{
  "intermediate_size": 640,
  "attn_scale": 0.177,
  "learning_rate": 0.00686,
  "beta1": 0.95,
  "beta2": 0.95,
  "lr_head": 0.00802,
  "decay_shape": "linear",
  "final_lr_fraction": 0.0,
  "doc_mask": true
}
Each number is 500 + 40 x the weight over the matrix's rms, rounded and kept within 0 to 999. Layers, rows and columns count from 0. Numbers have three digits each.

# down: layer 4 MLP down (transposed), 640x160, rms 0.282, rows 568-639, columns 128-159
# up: layer 4 MLP up, 640x160, rms 0.287, rows 569-639, columns 128-159
down568:505490533506534525483494519476482493499604614505477481518515447528475445514441503518532497397441
up569:514518533510538504510415570593460450425556558502442541488440564539517434417476519533524519512495
down569:403471364523508487457531466540438498495548513449573495570490444471454427478517578545547534432493
up570:444493544500531484498527505580484513528496567533478495495532493512427491521498561488540575476485
down570:455457501482499494407535594489515510460412419544506499539485585465505546516548504483541631556441
up571:566473461535472474511566567526508534478475471417519531510479503483448463542501489506451459498442
down571:516545521485480565500450467487483489495507475583453516454487540512512479482486496476560525500509
up572:494552473480465425527550533497511454475444499465531368556560506525574439533521500536484470535481
down572:478480535534521512502437581515480493535527530532500442468491461498446513495434478478495506527521
up573:489497431511485503503470487514468409461530545382527561517492506477487487482512447506507549482548
down573:490481514451565512488478492496500536480431511519510421492489531476491527535482603506553524430511
up574:488533460476463542508496456520528555461501467510565467512487577520532457531481507468518481419485
down574:455446546450568504543472482458535530528511519531538478456457467523526503407569455561540438507427
up575:516505446520509533538558478474584468491520432492444480502472545533486462576531521515467512512558
down575:559519539446518484471458519516516496514483511479498501443503543473473485548543528481505433419539
up576:538517541524477465451535492543498467413540532521496437499460594487502477531521498448528463510536
down576:505533442445472549499469514467530521564526522524564537514442503529555507510416546514497561530543
up577:465499518546512458541520489524503557477539499477474500505483510462454539554495457584495504582464
down577:476482481508483461440546474519533487514528507503495481474469582497516527496495557488559589513496
up578:547582542506538544485580503550363416471500468487468553482482523531503496534551433461553561516557
down578:516477489589458537425513450516483594492513494479517496449538487501482521535429518481446454453482
up579:514520507493458460489483468444471574475495496527521453460514463449476493438578493435494490468447
down579:536471470451534482507485483551487580536489510504500539491474480493520532520406530475439480531502
up580:380430521542437535454522499499479436486529518459510557431529472510485500476524435458428498500488
down580:462521490563502445527497410490485452487392547475533512484549442456501469523495449532507474506489
up581:440564577480435466482410480544536484543457578447498442501498539457539358501541431520513472479436
down581:520481463411485559533515513526477612459535486503506480528466460508461461477502490447452507494565
up582:478473602574404493551470554515531482463402529491451446378488510533550453545489535428529486484465
down582:470447497467594480485474500551572501507426496466497497474483555426546435505505504445595440429505
up583:413427450459490488522490479552548468534548556550474455492476479494481580512506544477536457478493
down583:507494518522515496473451507546487556551536512476447555496484503476547414501535448568465401489512
up584:519519491535431596531532482437511489553461458529434458527481457532538532501452533521545460521489
down584:451435449507525630513502532460537527431475489547475596467537420454484488544542459512515639477514
up585:566503515467520480416510491496462454525451534506490501485540471566525467573469445521493473467455
down585:537509560464509522453529515515473484500572511551505486477502500428502520454545556497523494536514
up586:491525549466491462496427540513472512520543454506494527487483510538519503489467530494497547574503
down586:480465529482528565539453547519456494478520488571494510452524436443465469548533449467529544492503
up587:488498501463478453425450507506507501551484532506465458497576396478490493472542519469477510506518
down587:460504487496504563476479479482509495478507482477546464462398492555511483511542522528496483485477
up588:502527550498473495518433548451503525549512488519544487413474475485540496409548508463469489498483
down588:486509502544573491506404559451498536481567456476471520464466504543478491459430504528519523498518
up589:501546497482533510504515536520543521475483522516549479550516469550583497622463484510495532461527
down589:480540497519445528479482501539446544515499547527512451497541473478505522489445509558510519524519
up590:510506494466461581581516526524554541401526527469477482467498464490484475467521419438487496584523
down590:483498503511442404473473539468490516445504516499540559487521469490507527558496491508592488445444
up591:515509453496494485486477447420441501524494512492461509453499526542468477470544481512489547431518
down591:531468514498531537471502502484513518521460563482541477530483497489499477497414545507449491529525
up592:518513600585499503509519523510466486539539568526517567553484446494531521451494543525473513579500
down592:485485466612501496509531537484567502505518535492538520557512493461491464532518512443504542450513
up593:501544525469520422512509476478514479456561486495435457585543450490462496527441480531411515462496
down593:497510473491520462475481448515573460474449503492482547539520455493549479479479563558463519517554
up594:415541432555454590469483530490479479516547493476511556502504533469569505585518494542490557497450
down594:504526482561517505492452523475542462477484428516442542464543478536458430544532541431549496535487
up595:516530503504473503413523470496568573555486563472568484516547420527549509412475437520598492456464
down595:525522556568546571508485508510439531512455490498545555502522494475460506558476548400529554518449
up596:442515493520554494494527553523484446495604492502456444523589536473446529477521561517431561479478
down596:483515505461504557511439568527536463527480497543481486533474487534479528550524474514516532531504
up597:522564448502449534524513434567552446489513500486488522569578493556527467439499502537520506473505
down597:455504453441558479530425559470573470562492509480576552567556578491510490501465445537490472537572
up598:476522415473528484555508453496473449462615518443452541531453413573514546501539508542427481506473
down598:527480509521520551511433507477543519539522498559504469507465527463496513488491482552500541509470
up599:527496489429584496536523447529508490472582551565527575468514518523488473468484471473468525514511
down599:472502512508476591442441524442526484511488454415474508442511513509565554457489443534491578427438
up600:499509506515547595508453508559482518476545540453487502428474521493501478457543488511447488547582
down600:519514490446484453463479591550491487556609516538441552563467479489530513500502455496528461491472
up601:512501512550507518582527546456579505489457483497494505439457442490414443510513545536490483505501
down601:507500460484477499520521487563480501462499506495514501555530548515474529526568552492488565420471
up602:502523450437521369515481434508481489451482560598486503486524473517516525480434498555495505522470
down602:504464520467421515485497499467487577568538513464503450521517525468541561537474495536557513510494
up603:560482475541474490524521492438519511483474522459547504559493493487499545509585517473447507457504
down603:485533462571486470435441471554547456535434541478495495517443585510611554562433501455455505475511
up604:477486478551445520465558549507525485507518488541544491465512479443514482548460535474519507524495
down604:506564519582511510518513518539545489548518444520501589532455522461508516469495562467429513455478
up605:517502565468433555510541506433510519485533531541483467548509541500532493556576463508495505533509
down605:508497534525500518454500504459456545466535494428459438492502508490536491521474521478464458470469
up606:486516499499582467492529484503470577487571461517547472501491501455580487459501536557483485502473
down606:488467454461474507582467561539553508515479531482504497511460417562492546549490492559569469514497
up607:532493476520429503546550494528460493463429479519444469496472508480513509473544489471549436477583
down607:540522499510456564480495549504547481459519574457534539510502519509426448454521521511490485514487
up608:459483441548555448495456509543546475529505513539478492504471559533549537563502425464518445486543
down608:546492440527536504458441494525500489528472600525451501493503477490545461497464527496519443546447
up609:510460470461499465451522503470576509489485545501472482422505563477523552555511513532512434483569
down609:517500557527485489506500516552481506450461531515486557499486494500458564459489444454476358522502
up610:507508526568475485459498533522467555470455535510502554526506524557522533500522543567487549496496
down610:556506484497508472493452589431530465516456467539519524430460480431442583440444481508474523558496
up611:503526515501555494457535499524492469493574515463459546487513528505527488502460513573542532546461
down611:546596495521545549525471502628521443536491568583511553462461543478508493411508507595563476411473
up612:525466535476548438499422455553524521532562481561506562500473494518543464512532529548569561534473
down612:523445502477475475555611490486528481551558498482510593511537492521567487481505421483465447447526
up613:512455472430513472503569440494478488491475571564508508497555525566501527443552530555456475484515
down613:447479451513493544488524458510475530512556486540530479502509538487517459538467494455472504472545
up614:509475475461455597463450527555472530468553511497434539469505508483513534482493510506473486535575
down614:523524490516542566518503533518511433432526540486531480444495483474445584460502452526497486505449
up615:498467486516490527449509485524499509434458521456535439534528529478488501472512535527454563473587
down615:594463445498525486481439457564512558497522566468466493581495536572559523545475554543539474484435
up616:592478468551525528562584539500551504482529493503469391442491530536558493508486448492515486471420
down616:566475460540478453519558524527487471481453443462537420479537467467407478526432508540526554542514
up617:514589445464482555466517553484460476491511570503510498557465483435496505525486469518494453581626
down617:535504489554444495547512490458538513515458470573572496534539528491462511476543421522444455489501
up618:417444541601498534485546466497492531585530480545489518453527389537498509492537575514535591510507
down618:494592458541453466462523467557561480544485497542531542529511511469481476527470530550465428503510
up619:521508524394534468442467537466467501515536507460449475468533485540507493409596462468462466525547
down619:517517466502469420483501504538488532504491439452490541497402492460473471518424504546534527470503
up620:548473466524505474510558484505535475544486493509445499505481473532572505521520421466462518551493
down620:523549524474507522459453533444464476474524536535537474472556517501483560480484564480474489476482
up621:503495507578535501535481488481534470519475445521472557475495499417454505489549456425477541497503
down621:523460494414481541481572519479547427520498430431517552500449515493484499532512547506501476515503
up622:506515512552455458507569559523534530483445449471583503479519516419488402493497452445519510523515
down622:521412588510548477502514507476418520531562460528452491524508513572523541499482521513447500486583
up623:512529430527476480549492566541511532495525518491482481485477482545538439487489442485538567514442
down623:446496483409440509466479507592514548530565475577500514516483480509485525560476496457481497546492
up624:503475595500547535486448465509504441444569517544479478525510520491492493513526454534503557493506
down624:510494456523517518437423484547473516484530550447462522520530478513576494453455484553499451488491
up625:502497452578559467424476450505489495491557523491506553445402581563508450508528499449462461543504
down625:437416589509516446535489537516499510484532517515479457504541556514488494568500447454447524456515
up626:522532455493508494403543509460497521453482554511491537604460500565521459453486460521436457488460
down626:489455525444502453564559494391424522488488471518529570499457532521417511558515426418466534502474
up627:429552559562510443501514506529506491503479465474479558454471503506524454516439436532497470590518
down627:553559532489521526507512590520521505507524522492483489505502567559502465599380517483462404474477
up628:511466517450513463575524530541505498454506539522533485564506498528485539486469583442512425476481
down628:508436522460518469501571509457545472521470457483484463525478484551482558589492579473504511426459
up629:520524447540529508486529507485549487557482527546538473462519554494490539581498484480447451496529
down629:472465551419445498478432403452436479482421548556580531493514482491459464465574546542557423552448
up630:481514514478453495542517417504565535538544453504536528587515497503548519504503518465462479475504
down630:531454425441445526496499512497449458485433527532483537450410467519427522497493501542456562559493
up631:408545511481513607519549501449557408529507486538511460464583446476594492503488441440493415549541
down631:475424495387493521503490465484552497529418455467515493493512415489512477468483505501510502519500
up632:465564453490438457453514502535487538537521513535493470465539498464504444606488520545516443499515
down632:523545553527509501492442544522505562562396487423541521536520468401515506452472490445489473512551
up633:485517512566470493508446536528583525529475563507534488475504546504527487557490493513472493508417
down633:495496496508507561497498508460516487508464505490464499518569546450526534496449553483450572539473
up634:502503441520474581498542482501418491507510487496494496523522490505520547531514528477481489456513
down634:510502575495508482511552501534561518475574532508483509527519525528497469478470457514563494537478
up635:531505475519548427478533494482496550517557515544496505529479514481480429555509544487440494467526
down635:585488486471549584444454513482534517485522453509537497462548521467501554481473489466518478525514
up636:485462478526511523559474491468538467491516466540504540490450522508447497481517538505488493469487
down636:491483492509513508565479536602478472453537465515481464504492455537531501457458472612487549487575
up637:397539533481532506528425492513590506493541533496467476568520527475447486519454509535472490521501
down637:497542408504485546509443539478479450522436549521519526414432457527411452528509480557526562519518
up638:507446584449441464538591548472499495509548491461456523507549496601512463514465437533538479536486
down638:526488473502516508472489491497541546511545564449454491550524511507449477482466520514507475434494
up639:518471501497508446507475498630554503511495498465462467479585536460413449468535522561574582502532
down639:572519375429530459532537450503551510533444498494469502528611477542475464520503550546535496551572